Weights of a small transformer language model.
Architecture: LayerNorm before each block, learned positions, untied embeddings.
Training: a variant of SOAP for these matrices, 238M tokens, 3629 steps.
Each number is 128 + 24 x the weight over its row's rms, rounded and kept within 0 to 255. Layers, rows and columns count from 0. The size above them is the row's rms in percent of the matrix's.

# layer 10 MLP down (transposed), 768x96, rms 0.349, rows 68-84, columns 0-95
size [104  92  96 101  96  90  92  95  95  90  88  98  95 106 122 109 105]
[[118 179  99 115 103 120 117 163 149  78 107 151 127 112  87 116 126 100 142 125 107 137 131 106 145 131 170 149  98 122 114 132 123 132 110 122 117 155 105 145 143 106 118 165 130 174 151 136 155 121 147 160  98 118 119  52 148 127 107 167 117 121 128 134 183 106 130 125 101 111 140 131 147 173 109 152  93 149  98 125 118  91 105 183 153 129 163 116 110 114 123 132 157 140 123 125]
 [170 115 111 124 109 151 136 164 140 131 139 102 119 103 144 161 105 133  72 142 113 125 112 128 161 147 111 100 110 138 122 101 154 149 163 157 128 108 153 146 138 150 160 111 127 143 127 105  87 147 124 141 110 191 116 117 116  85 139 146 122 134 137  79 174 100 173 106 129 140  92 127  79 123 134 175 116 123  87 155  86 140 145 144 107 164 150 124 130 133 110 143 109  96 122 132]
 [156 143 125 128 149 101 148 110 167 139 134 138 125 167 119 143 111 123 150 136  84 165 142 135 115 161 151 143 148 115 105 159 135  92 134 171 136 110 140 136 136 162 136  77 162 163 148  90  93 154  73 151 109 138 104 110 101 119 139 111 180 137 115 120 143 135 114 145 156 100 125  79 118 153  93 134 110 115 100 145 129 101 139 161 126  83 153 136  98 135 133 115 159  98 112 157]
 [100 137 143 133 148  99 115  84 129 155 116 158 138 138 149 125 141 152 147 150 129  81 138 168 179 108  88 159 118 106 111 134 147 123 100 143 127 154 136 126 130 140 125 121 118 155 137 145 140 149 128 175 182 127 132  65 143 146 115 146  88 130 151 121 137 121 159 133 149 155 128 149 150 152 150  80 129 123 116 147 127 152 155 108 148 159  84 179 140 146 111 115 112 164 131  74]
 [123 135 152 108 151 124 180 122 138 138 114 104 166 121 117 146 115 143 139 124 129 122 135 104 191 155 159 167 109 142 123 115 142 113 136  97 126 135 111  74 139 133 134 128 146 133 136  92 156 127  79  94 143 140 154 141 113 122  97 124 185 134 151  73 120 156 101 117 157  94  91 154 153  91 150 110 123 162 140 157 132 126 139 122 108 102 140  76  99 152 149 142 116 164 145 127]
 [143 134 124  82  81 108 144 134 100 179  88 119 155 119 133 116 122 159 120 175 112 123 131 135 143 104 145 123 116 146 143 169 187 105 136  99 153 125 140 104 133  99  79 126 134 101 133 138 101  89 135 116 123  99 155 166 141 118 140  83 163 113 172 108  84 120 126 128 142 157 128 164 130  89 159 114 159 110 126 127 132 143 119  91 142 131 143 138 123 100 107 121 165  97 128 156]
 [177 159 128 129 142 163 133 104 146 122 150 161 139 146 106 145 113 133 172 107 106 108  88 142 155 112 127  93 148 110 114 119 112 139 114 158 153  81 166 123  96 105 168 117 148 131 137 136 123 173 125 110 120 144 148 159 125 130 102  85 124 149 172 160 131 114 150 156 129  87 132  98 132 171 104 131 129 136 146 162 160 128  73 107 139 122 116 107 112  93 113  80 160 142 113 133]
 [128 150 141 128  87 119 152 113 161 131 130 116  98 136 124 145 131 138 109 122 101  63 145 134 100 140 162 131 126 155 146 149 141 132 127 138 156 115 102 159 132 136 136 152 104 110 127 133 133 142  92 123  94 109  73 119 139 129 128 112 151 118 120 166 153 148 140  50 133  85 130 176  93 124 139 144 139 127 165  84 174 112  93 151 127 111 152 143 170 159 124 106  95 141 137 105]
 [ 81 113 107 142  72 149  86 107 139 115 150  94 146 159 148 122 146 105 171 110 147 125  92 119 123 153 116 130 162 120 141 120 131 110 133 110 109 133 115 110 149 160 158 102  72 115 123 123 136 142 167 112 122 119 118 140 115 157 135 135 107  80 105  97 130 106 116 112 131 123 146 112 107 139 102 127 120 151  83  76 149  76 144 138 135 108 157 146 122 128 160 117  83 170 170 122]
 [113 139  99 166 117 139 166 107 107 151 144 140 111 173  80 137  97 138 102 128  96 166  73 145 120 140 106 134 161  91 139 135 105  92 125 120 105 128 136 101 114 171 175 119  83 111 124  78 101 113 111 116 100 155 125 143 120 124 120 142  99 103 127 142 120 144 154 123 115 137 120 136  83 101  79 127 122 110 150 113  76  97 122 154 152 112 159 131 136 152 128 152 132 147 141 109]
 [103 122 157 180 141 139 123 146 113  92 105  98 118 155 107 125 148 124 135 105 155 112 139 130 115 195 201 104  68 110 121  67 129 104 202 125 144 126 127 105 144 140 120  91 121 121 102 150  92 128 119 158 134 154  98 126 134 115 135 105 109 106 105 120 124 157 131 126 143 120 150 124 146 130 122 145 137 132 126 133 118 112 145 117 100 105  96 128 132 118 132 128 129 146 159 182]
 [145 135 159 106 163 111 132 188 134 126 144 124 175 156  98 155 120 121  75 150 107  98  95 125 116 114 114 124 151 171  93 116 109 138 153 108 135 126  92  99 122 137 106 137 133 116 128 106 137 125 116  85 126 166 114 105 106 139 157 125  83 160 146 128 116 131 152  92 166 109 138 131 113 150 141 145 143  87 166 162 142 150 161 117 120 110 107 111 143  90 120 143  83  96 125 168]
 [125  58 162  77 111 149 143 113 121  83 149  91 128 187 101  96 121 120 104 122 101 117 149 125 136 138 150 127 184 116 137 124 114  98 147  98 121 138 135 118 102 116 131 118 136 133  99 160 139  91 133 122 153 148 137 122 163 116 116  70 149  81 107  98 169 118 108 120 145 137 125 113 111 119 125 156 132 137 110 152 112  85 140 129 110 154  95 130 128 127 129 149 150 126  80 151]
 [156 131 124 145 114  82 111 129 154 124 122 114 125  91 158 122 129 115 122 146 112 180 119  80 145 123 130 145 110 133 145 156 137 130 121 128 154 163 136 106 126 103 144  95 105 122  90 140 121 107  78 190 163 133 144 108 149 134 130  86 126 126 129 146 141 182 122 143 105 115 102 137 120 140 107 145 113 150  97  56 100 134 155  63 149 117 120 143 147 128 150 139  91 149 149 127]
 [ 89 147 146 125 138 113  95 143 140 107 121 149 128 133 166 104 137 140 140  87 142 115 158 151 101  87 109 151 105 102  99  90 131  96 136 164  97 153 120 113 127 146  93 153 105  88 128 115 121 117 105 161 162  93 133  88 110  95 131 102 145 138  95 124 111 134 163 165 162 142 121 104 147 142  99 105 102 170 146 159 126 126 108 159  98 148 128  99 124 125 164 101 128 169 166 138]
 [102 135 115 167 157  87 172  94 122 123 115 136 128 117 121 136 149 128  97  95  86 117 126 144 103 134 125 114 145 116 124 130 179 134 121 122 140 130 145 110 119 155 149 104 139 100 117 127 152 114 119  93 153  74  84  99 164 109  99 139 152 163 137 107 112 130 122 154 133 100 146 164 114 132 113 121 149  91 186  73 117  84 103 158  78 138 131 119 110 130 128 111 134  88 119 148]
 [173 120  54 101 139 123 138 131  88 111  96 160 125 144 122 139 158 129 116 144  97 151 185 123 134 122 139 135 118 112 141 118 124 126 132 133 163 117 138 139 153 131 110 123  66 144 140 154 199 153  97 132 129 140 152  84 109 101  82 128 136 111 109 123 155 143 132 120 143 144 157 120 118 132 122 138 189 135 146 122 113  95 133 159 132 157  86 133 142 101 143 117 145 164 137 126]]
# layer 10 MLP up, 768x96, rms 0.393, rows 69-84, columns 0-95
size [ 93 110 102  97  93 104 103 101  84  96  97 104 104  99 121  95]
[[136 111 152 156 109 101 138 140  84 105  85 150 120 140 163 114 110 146 129 140 122 121 144 103 144 108 172 119 151  99 154 165 165 126 125 112 130 152 148 130 155  89  89 114 109 100 139 187 153  85 116 104 154 120 111 145 115 147 113 125 117  98 129 138 116 112 125 169 125  88 130 115 136  85 124 117 135 152  69 116 137 161 132 101 158 144 171 162  98 176 120 125 114 117 136 137]
 [144 138 152 110 158 119 133 132 108  91 125 115 150 135 129 136 119 128 131 144 124 112 102 159 138 112 140 108 131 165 120 114 126 138 146 120  96  53 111 100 152 127 122 112  63 135 100 123 135 128  96  95 101 166 156 127 141 161 117  96  83 106 181 150 117 134 129 141 139 154 176 142 137 103 129 117 126 135 113 129  58 105 117 125 147 116 136 154 137 140 173 109 152 109  77 150]
 [111 191  91 143 109 146 143 164 140 182 123 111 169 130  93  88  93 157 141 124  95 104 148 140 143  87 113 104 150 125 133 118 153  82  77 137 165 139 143 153 101 122 101 117 107 112 138 133 113 123 131 126 131  97 141 125 145 138 110 152 125 120 102 155 112 138 142  97 131 136 120  83 126 136 141 134 165 176 113 124 160  98 124 110 109 126 106 128  96 157 119  93 141 119 167 164]
 [194 166 155 154 145 110  83 106 128 168 132 153 146 124 116 128 141 113 116 105 136 104 123 118  85 109 127  99 163 108 111  83 143 130 131 154 151 114 130 113 111 137 101 123 117 135 104 157 102 133 167 133  97 152 109 116 143 150 117 130 130 114 110  87 145 132 113 169 180 134 134 131 150 115 105  89 123 116 133  66  89 132 114 138 128 146 163 142 145 128 160 170 160  92 110 151]
 [142 183 154 127 157 154 108 123 119 111 118 139 122 114 114 105 163  92 154 114 138 131  91  75 113 126  97 141 166  97 127  93 106 134  90 156 130 130 138 134 123 168 152  95 145 132 135 159  98 138 115 161 153 167 133  85 117 141 109 158 103 115  93 164 176 157 116  88 129 148 130 120 167 127  91 113 150 137 107 112 168 150 148 117 112 115  91 108 119 167 124 113 138 115 139 125]
 [177 170 120 130  97 135 125 121 100 131 125 108 145 146 112 130 150 149 111 154 126 119 135 172 123  97 127 114 168 161 105 113 161 196 112 128 142  97  86 128 122 148 172  94 120  93 129 156 104 131 148 151 128 115 132 102  71 120 123 136 103 101  91 125 119 140  84 116 118 144 139 122 144 141 117 147 144 159 155 158 104 125 178 149 144 148 150 132 126 162 121 127 152 165  86 119]
 [119 154 172  97 123  83  99  85  91 105 145 123 107 100  83 112 141 121 125  95 131 107  99  91 125 147 124 138 112 123 114 177 125 156  93 156 160 130 148 162 132  91 128  97  98 106 128 121 133 134 139 176 166 145  86 132 156 119 136 169 102  99  98 128 138 128 133 122 140 141 146 116 106  97 115  88 136 110 130  83 110 166 136 136 110 126 156 158 120 168 129 120 131 146 140 160]
 [108 116 141 129  86 111  93 124 120 155 118 123 119 141  96 128 175  96 118 109 177 153  80 106 122 136 151 160 132 172 139  90 132  96 110  97 155 102 140  46 145 166 125 124 134 140 172 126 128 146  94 172 129 100 123 153 117 137  94 104 109  80 137 136 141 116 131 131 117 136 128 114 131 158 144 149 134 150 131 102 122 109 153 131 138 154  82  96 113 147 120 143 123 119 151 110]
 [152 127  97 147 110 111 124 131 119  87 130 180 138 120 114 135 132 100 118 147 161 174 127 130 136 146 131 140  94 104 144 123 123 111 133 133 119 109 140 151 159 126 120 156  85 139 124 152 110 122 135 146  68 114 140 130 159 143 119 125 116 159 177  71 151  90 102  99 118 168 137 173 116 105 137 129 103 142 157 150 172  80 167  98  89 111 141 142 132 148 131 107 149 162 145 106]
 [101 139 122 111  82 161 121  75 114 131 162 165  99 101 134  86  98 123 110 172 122 150 117 146 105  80  89 122 131 183 112 160 159 120 140 130 152 136 123 161 176 117 117 141  84  86 119 130 126 121 140 136  84 147 133 150 130 151 111 158 107 119 145 134 187 135 117 145 136 105 127 150 120 165 172 123 108 124 134 133 115 156 139 153 135 123 112 116 112 133 132 106 151 109  90 132]
 [ 86 128 102  92 155  95 146 121 107 117  96  96 106  72 107 132 112  84  94 109 172 127 111 140 143 140 116 163 137 145 111 152 121 170 145 154 153 122 109 150 168 149 148 134 121 127  98 114  86 132 136 133 107  99 144 144 113 116 128 170 141 171 118 145  95 135 130 131 110 122 139 135 140 115 105 101 127 108  82 170 117 114 152 142 122 142 115  88 175 133 183 156 132 116 112 153]
 [118 152 102 150  93 184  69 121 159 175 116 101 126 108 126 146 151 121 129 126 135 107 153 122 124 110 105 108 102 156 100 141  73 136  90 119 130 135 146 112 126 158 126 117 124  95 103 114 163 154 114 111 143 121 139 144 122 163 130 187  90 106 104 160 172 134 107 157 116 122 152 117 169 121 119 165 122 108 117 133 129 126 133 103  88  86 123 109 107 144 129 107  94 118 163 125]
 [127 149 174 125 128 113 120 137 113  80 127 176 129 159  97 111 108  96 111 120 194  94 136 137 178 136 120  73 137 130 117 167 175  92 129 145 146 148 165 145 122 114 136 105  92 125 112 105 162 130 112 123 127 124 128 114 128 116 115 147  93  81 143 134 119 158 140 103  94 130 106 146 131 171 163 149 171 128  83 113 152 101 133 136 104 102 110 134 124 132  99 130 134 130 139 132]
 [139  94 132 149 134 100 137 161 146 137 169 128 105 146  83 149 120 119 155  96 119 127 142 105 134  96  75 164 146 143 114 104 103 183 125 134 145 151 138 126 164 105  94 120 161 128 158 147 142  92 121 132 132 109 129 110 120 122 120 186  99 120 159 166 108  79 125 160 125 130 144  93 156 158 108 146 127 135 131 137 125 120  99 134 120 147 160  63 135 166 112 113 108 157 135 140]
 [159 135  99 148 102 125 118 151 154 114 129 144  80  92 109 114 145 120 166 103 100 147 143 106 108 138 102 131  81 134 101 143 114 151  95 111 138 124 167 175 130  93  80 163 113 112 142 175 119 138 128 157 161  83 117 118 106 114 105 122 127 125 165 123  68 119 100 127 146 106 134  79 128 105 144 188 137  98 115 149 132 107 140 109 111 103 120 128 119 146 130 158 131 147 132 127]
 [145 151 154 118 135 120 167 103 102 124 154 162 119 112 135 126 154 129 109 110 133  87 135 142 136 145 111 122 122 171 104 103 154  96 153 110 141 131  64 113 106 127  66 127 109 131 112 136 139 107 140 131 147  91 155 175  95 177  94 118 125 110 131  97 141 158 110 148 113  89  90 147 105 141  87 135 141 121 139 124 119  81 139 146 153 127 145  94 129 170 138 162 145  97 118 152]]